python train.py --n_head=2 --head_dim=128 --rope_base=1020.0 --attn_scale=0.0884 --parallel_block=false --init_std_up=0.04 --optimizer="adamw" --lr_mult_up=1.12 --lr_head=0.0219 --final_lr_fraction=0.0 --seq_len=384
Each number is 128 + 32 x the weight over its row's rms, rounded and kept within 0 to 255. Layers, rows and columns count from 0. Numbers have three digits each. The size before them is the row's rms in percent of the matrix's.

# layer 2 attention value, 128x256, rms 0.0584, rows 87-103, columns 128-255
107:056150159171118148139121117099061145101177140057101088130190209127083091126091146130117111112130184143136135148120128108165101171170098070115110135179113099120132105105149114111099137183196113128134086085226212094092101148104154129142086083096163139079142094106107149123094096140161071084147133159092144149143067140131164135124156114133129122157160120137122087153136157112142101072101
098:177070152152122112167109110142132141106087076152109119119094137126151147121147165150114117104103098117148136185122098102084121135103172165188143131132191167120088156084153118103091119076038146157128110109176139148183187130088151106095128131141140099142133172114081094124107101095132174144122137107105196086087159132144177152153232167165082098199129167144128068058107184109139107136162
099:070190181166161160115089143102166115075168082099171137137136064090102158188122145189101104082122094145113143181118132147091075201157070158147127174137120103145161124100103133125094142096171121107167159144139155145112109018161126131118131131123114042083106114136089128105149168142095146071135132178121087166146212117168149135110124102131129112109123147131103114164180092166103175108182
104:126107159099145184176147138180094105029137093135145149087157162109123151152128092154088128070129149118150126109070150108121131019147075078097077081132035131087139110165155081119173114126207043151132118111183134100107094143135123157170093121160117096173148122118086143143101113174120092090092105101094080175167187091110139129128156123143124150180077172191150113111149112090105125105081
093:095088141164141155117168097144075148155101093104060114142167074107143121175082102112123120191086159094130147088133096114100105140094187190135153134156171127128086142140158151180071163119162069078148108136172126113138171085120092122138088149177122055082160137100156132132164131143123146167166103115173089085176120075140123127153128140084094099143092133181089066110154093219109093197072
111:090125126149120177139105108133127125056140145102160140141101114151112147099148043175099114086072142165126110157152113171085130142097165060161156127110132124080091101097140136182222097194172145129154106156106112159116164129091110170135144091159147128159157109178119097158150125139163136154099154126188136115184149157112115131119134121149125138164146117120157107156216099105066088192164
108:154112106135152085093087129136166141159148120108184184100124125092157124109141071120129122133140152154074096095128108151106125114037100096128120192099178102181144120112172089139155126159072142150117124159130109112165141113086142118065131103154101169133146146083107167113151107120181186132184095179112159147135086139164084104090141170166139123252167091111070125136088081150071060097146
096:192082136134126108119094173071182097161112099149214086152149106077139098167117115119097096160131099137176098085136119154129155110108164120176150087085130118112117101141171118167143085160102108062124140181137100108146099159128126114169148118113028133149085141149076093113185137156134103115163156133136142184094117147146116159068088166173175128106126170098116127155112150174149123177123
107:100136088084165149143104146154157129105154103117124148123111104098137154110166134146150122123122119184088148109145093083096106193119152155167092138107162154134205143124163155170116193094161122141143159155098166112096156141126122115148095073117161126127042116092149110161128145108136139209147138130182125101086048163153128096153159156132055037180145154160094101093141124149108149064165
099:139147136109107146123100139130156090108130147091133098099139121150207179118190121148177108136151147116055149071154076111070202157101171094120069090067155148091123118140100112114153164068147107115151095149039104148127156133109120173115099129136163144142067127112132146144173136078149152148094120130158152109184073147127128140182106134131119153097107106133180144149135084197130108061191
101:160128143141150102118095114120169119211098075064106065145160102095115116110167132123161121126104102146112112138141118111142176128109152139164083173084198151105125148110122149044058121063141098142097147161137090143120147074078152126135142124102139172166079162122090087144140166118148104105188142124155137103136113202189111108107150154136089114145069124074115128132137074193088166085091
095:127139091134138103159107160153119106037111107147167123161071142117146141097134130159130109093099143171142113169108163126096112193156129022110122089091092157091102185111141109131128147128059062104151152155156092110118136139138144158127113127063150136110100142110163109090155098083107152128130148122123124178117113137123156178162198091142078103112150133114122132134176217108138144154133
096:067097151147148144120160113068169099166144122129102066115146101155136136157098128128173132130136136136101160153158112165120074131149126097087164192116080111124129134173082098192127139128134104134156092150103117175146115157052152091082137160094167170141086115131108126095111126132171138132105096171170182084133096111097081141082155164129155163193104127114133077124125152142116126155152
104:093138130143100156101171132111140107097150131181100110159146073162037096090091116132113123132148159078154138203154111147125134194119127216089182136192096122138152096064158173133043159138125193161143092161115142121140182162093152144209113130095184084121067096148157124128117154138137142139107151155135111136107202109120125102143167135127120123061175164121084106094123184078114112090129
097:129062125137095127121120125092100134134081153159091099108121159110066146133122078092145113131122125081183122051115218155186152065175090159092076064143053122171097164103082102139188101166112137154162109120118135146174098179118086159107166114114108168104170152102058155139151067155115140119118134115123158086100156132046125156149139113129110169090094156147187136168130098077118120156120
100:074085122189156154155124105120124153153121065140149119112098115156110140167162133185134156118170108116160114157109163149199200096176135168157134098110154164153118135131108098088152149181071069124157095156173163128148136147102125083098140113152118147134139111142158137133152147085162145085128138129133107158153140121132153136172192115155120119106141129141127164169153174112145111085163
096:105137162160079098129162161153063127154086080071083149113177122169057112071033195163115151146116165158108127141123164108139148095209107082118175127108112099082179121165074115130187165132139130153115137103174168152124105103194161131198079115164125054145185113105117159101118162120165124095128106077134122161133172122150096128092120088112111152115092057132116118165112158103108121108134
# layer 2 attention output (transposed), 256x256, rms 0.0623, rows 87-103,215-231, columns 128-255
095:156117032159155130141125167200134116142038095043115118121185145105171151166131167130104165185125145115101148137112096148130119096127171143187213151097114156072155084119166135129134133132113122062098134177099160145146142128085134121153168149135087121138089164111138147075090135068126159123163189169078111081130182135125106142127125075120144152089115158071170170117084132082122161128127
097:106088146126130120118130146130077155170106132159099115176086109105105205145160075107132156132094164114150144097162120140104156136121158093162122113073106131013106164090159096096108163131133114094148152155191129131079090151107118080089124129138103166107107141119159128145097126080151109141091145125133137099098172147115088164228149092132172094141142122167143138117137104137131158161123
101:131092158123185130180128121098131128105165087140146091091114080111088120070079129150163160126130117077172131131163115122093129125139158132077087087143162104135182111133078107080133146103141130109104109099163112113024162121073150115084132117055142137144150114079131119086157119112123144123110165162160168093158133092174155159116088137134105134098166147124126080119128068207129148167100
094:102134107106080095154080108214142120122175141144065146092205133111146145152079118117095083131139126113113116146102153107121135143147103125147194155138136114139122156109139164099126115112138099122180167111145122109162129144097149132103116113169123078115106137083096095137168089187119109121160102127122154117158153102106130113058097174146148173132109124133124126076095186099180171123203
102:096115144206181112104110122112128136192148131142148108133117188125134126144141134146071150165089104148168085101154123185133139135160096092137080116118139147124090073102128094092147137141155132131078108163109064100139094131166084193095168127132080123102104140159125156171163160151133102062093094112160126123169193116154099109151127150145109155092110086176113185161140139128129125105105
095:168131100106165093148217108114134163189140140218073120109104138134124147122196174111111141158139161129145178132159138148148128119128122104133128146132126153195161174161052138082135154137109125194126140120146121116156134178149104097147186096068059152098106131076182138103161125076110154084075141170092116113151133123133159147156118127149096125121124112134125092093197071144164145137070
094:117050077114197128054165073114142055189128115132142071140118103152098145156162216170103098151056169118157176137126168135147135145114093180110186097141104137068171174148109141136109168110147134118161076095161157139184144156102121129125140100160137142132110152122170056126082161114168055143110093097146142078078099124109114147105104093074132144101093169149153139137095136154094126101094
089:159015129089079123075106102132156150107077180110070130102139134136185132142162083092156100138164070164123130105134143133112141143167136118128136114107118141094112122073077135119171161074142120145170057114163119135134118172167124157166145111123152156107147079161111138142126139121077128058106122091116081094078063163084058133117167103119166146111119081127107111164137063133111161160148
098:146121123174153109105159127091085098132158115130123132086173107151090137131180147128145126143129152117200155177161133125127202150091113158137149108122087132188097117171090139147128126145081093130181119055212151164202153156157084165101116132100100100140125101174142084122146107136149140150139146158151110113123142101166126189187103099104099119097170192160085127114108137141135123141088
097:143123087070129151092121141143120135125186192134141169155116109130106070110175111065131134136111115088160094153100172169135146162139096122121067138161142086158119208162129096160182133123121150118085104142099214099202140167183118110131105176102130140111126105139110185131100168140129120166137137090082137127139068153153168194117098135063142103169105122154146158111189157126205125154136
103:152082131057132119084153143140115156117156119086107158145134119109149153129118133159159136159134125100187048117142129174115185169094129145102121115146189150108109114085089079153116076137099153121145128170137159095090178141090143142145071136088131074130112088187152151103126154070135102057083089180166139084102118103166047174103074140155107121075173161116122099144136116123135114165167
087:114178108075175136153110076102165178130116164105144135140107088090116172093145148077170061188065117129142135160126090132088062137112190130100104091129101130129129095128145108132132163110094152157097096152154129115037150145112127099108125146128179133092182116096147102137117118194127146153190130118151136062154108183098125110151178114175093109109148144146141123103173100110158134095157
089:169071122171165149165078123146082106116087167133153099168136096099131082215117159126156122138095162115190081176079148114127167141114116110164142071124111159134107142129133143115139183157122131155086120158131129103182144105062138155143166105122153117105169113169119119139095113151132078113138166189138154115175119098156119151127073114068178107085079118189123117137137077123174109111101
090:108119130095141105135147129120128142111122084114136134109137123176121153137128136205090132088152167217129093145095096131114144079098145113182114184166164163150122090139059122153160101122146148128154151110152160139124123090128218145119165160128101101187114175133133124110191129125109139147077150156103185187105139117116164087136095140147168150147138161099153092073141097105105132124137
111:126142146132104139118089128154167109072089143081152114124078144113144138096111058118092125118140114080062201076168197079130149098154076138138160116110182170188123181131162140103133085086144109151144146146133154131090068106107099075165069147134142142116043113089117112135160112117138134214122109134152138138110110148167116085146215083179146143155134085142159129138095174107150145128121
086:091121133122161097142107188119119132056125106239183118108140156114132098203119104177157097098130164166080130161119092118129080109173194134169126113147119118098097144172117186087110086172108117116126094114108185137080127115111148117082177118077146127121130136148102138146107094159141095131142150098075173183127168156108212088103117128136179136101053076043090137143147148093158139133144
101:174104179128137080088081165175132149116113142132136103115122100127150074199148152176110117143100189126115123112136108157160082105086078181175107174125138114182116157137209154085127117160090167056113139139138160074162144106084142149084178155149121163120132102087075133026157130158156127056175184185121159118180132104113167078082078145100157117142104087114088144151118183099128114096169
110:137103085183196157150139181114097164169087119136174153095193120153141187111113129158142161113149154098140130097119141103069175106148125193135127119160095105100113055119170134061143126084108103136173118143104119157114120063115084101053187087122170144098113158119064148197121095076106148180100136170122164107113137155107114151167104172178099099130143128125139144096049139150137113108085
098:152136125143052113199162099107077112143134147084126127103179110085099110138157140083120107088081143130120126072093168185133107112075155114140110123190148161128127175134179165055188136114124092188170121177184147142103144076142146126082063060159096163145098123067112112113135126143157162158133152127121148090167193134157132157155107121095148149202150044194139109117078131164114110125100
098:131098070140131100168082118136161070094129125129159158123045160160099108084132154177173142126158109093164148107114177108155130126098158088139152113130107145089149174126173159089134131092136053110128163104155148105135107055090177135143079085181109131113170136132149111091072125141155124107169185187152182097146131145172128142140122106135168150110182119183109114122132165150091185130098
100:091092143099157135088129138148110183067125110182158115179140074153148113153143165122133085156137120170183104131107151103070168140173149153104122127123100071167118083142143104142143101152128182107167145134164182098168131098124126097131146198152135100169183145112161131131117150095068145137110102107153126100125137157126112097115151127115106125164183135110089149102079180122114093111119
096:121122113146165108112163129181146047135143135169111134139097112080162147195123116141113126126135214141115179079162135125156123149163194137094107108091201178118143147086138159126189167131135119106082094173167159120122170115124083151078146113115132131095161142171144156081149126150149111119116098077126164097145097139167056157117130128174147144121109133097075092131168105176133136096031
104:169070065129140067101188113151105096129193190130082187137140153194106136156130150113150126168113094151185166128142152157136098163173125100152125138119165106165149131120128147062134112131145124168115081115173143153213121111190101106136095118055089126165148121070158133122152117049063129097149100144089142187112200090165048135142077089137106172114087150137132134122149079152147116132144
108:144151056098093104091114066205095117119130096103152095150090118160089149103154110145123098148147087104101176113078159141132068106118082107154095140200139145164125150113101078103130136102130135171142120091125162158230114127122168131103134096135026137097074120084109092138017147150230089076100117107140134038119178093152103134080120127148094120109076141194132147139156138120120111132127
099:091100179128016219127174127208152131148098123120126130122103110114133102140123155205087132171160151142132172123115095094124078135143141135153132104093142165131157166114119202136156157073128099144111129126126092096127132148139154137132150099117133144034145082167136081170126121124156134152064108071169120078106127099106099112107107119188129144100067128138088136155092099167137145126108
118:139119107133161121092162122122132059150173159130107155106170139099104117191110081081117097128082128133151150153127133124128167225077147125107079114103106090190162119102113080142081151116137134064134153169143132088182130141139092134172131146090099111151122111160125137110119139133107130082165121100115191109175184170119073150184100124141132111165098100218125126120085099144123135127108
112:184048126070157099127143070091140086128155165206075139122115091066125112128166098095147066085081109128120134170174115130115050192080096101127142152091137132151163181137091084116106127105145107135163094109119105110163163150095169161130136138148163111127161160162126174110067178116157125098155109062108111141190136149091144194159139099157141121130137117188165129111196135105097162131139
108:087101128120146048145115131077124122115174167092154153133084135126130166095063119132168146134061094093056137094145163113122131124114130161088086140154167202104093184102160085097115140140170077066073174219109157105105134137087161160129159105148132135124165116182147131095136086115130117145121142128090110099132097105140075181108128197110144132140108091164114186158112072107116156145100
101:118172093133159134141151127171141206060062123103069109106158178112125150159128117113154104145075176167154128063141136151108177120114132161076126141124056100147149113080143143141177108127156132233121132181128105136157105150187130122103168169203146113139109121118159090116139116145142137091114117120126136205153091109108180104138172066168140123135151126118148115084141146138076098120068
097:164111075110125164173174139108133159113114131200109077110156082156184099174126126039144102096136193066115133145125115103131101129093120136153079162109136145214144117080119136066117154071085094170104138138123056107185120149070118127106128083076100182137078170142180152171133131127125103132092127132136121174101078141127145138140111145140161134085018080095165110134138076043099127125147
093:127169072146136152145155096105131113119086124154235144106191072148128091120163099160107164094104112162150172144144038107091074091090158147156080175081140148128212101115111112103162131076133121146124094112161176200127151079189193073130141104124105147174079135115118102151136117041114111166184151170110149129218126118106213096138144157130122074153176149099133121076162130110143203104144
104:056168058104134126137069074160198106074131107079126121137122160135193056102141112114144124141176161114108159098106147139139106097169072148121171158131151137169146168123147130179165120132184149197106173130092117138060116103101137177132106099115178174116121185046089133132192164105077137167173082103129137139099083149167115091147133097143121109125119120128159129085189077104129127118089
098:136075170196153164122175198152097138133154128166113177126194131080163155193154143180132130119158146124144073116130129085148107070132152125110153145227147179152150094131110100075150118157154102070141124140116160118172112058092086114134135095030084076172100133103124131191161147157133149171162192106071130185101134182123130145156147175106101168107116151115146141081117134130128109100184
096:074118150152159114131095129145056160179086072127162152129109098179136142055102167130142136075142135122102137174102098087086167149129151102160103144100116040079122110152105100188101140137098114046160115132026124098063177128100164103146175135129199066173186125159141160143114147111170141090111164139099128098098112175104147090124099146077069141130158147132087103173165112173133148151141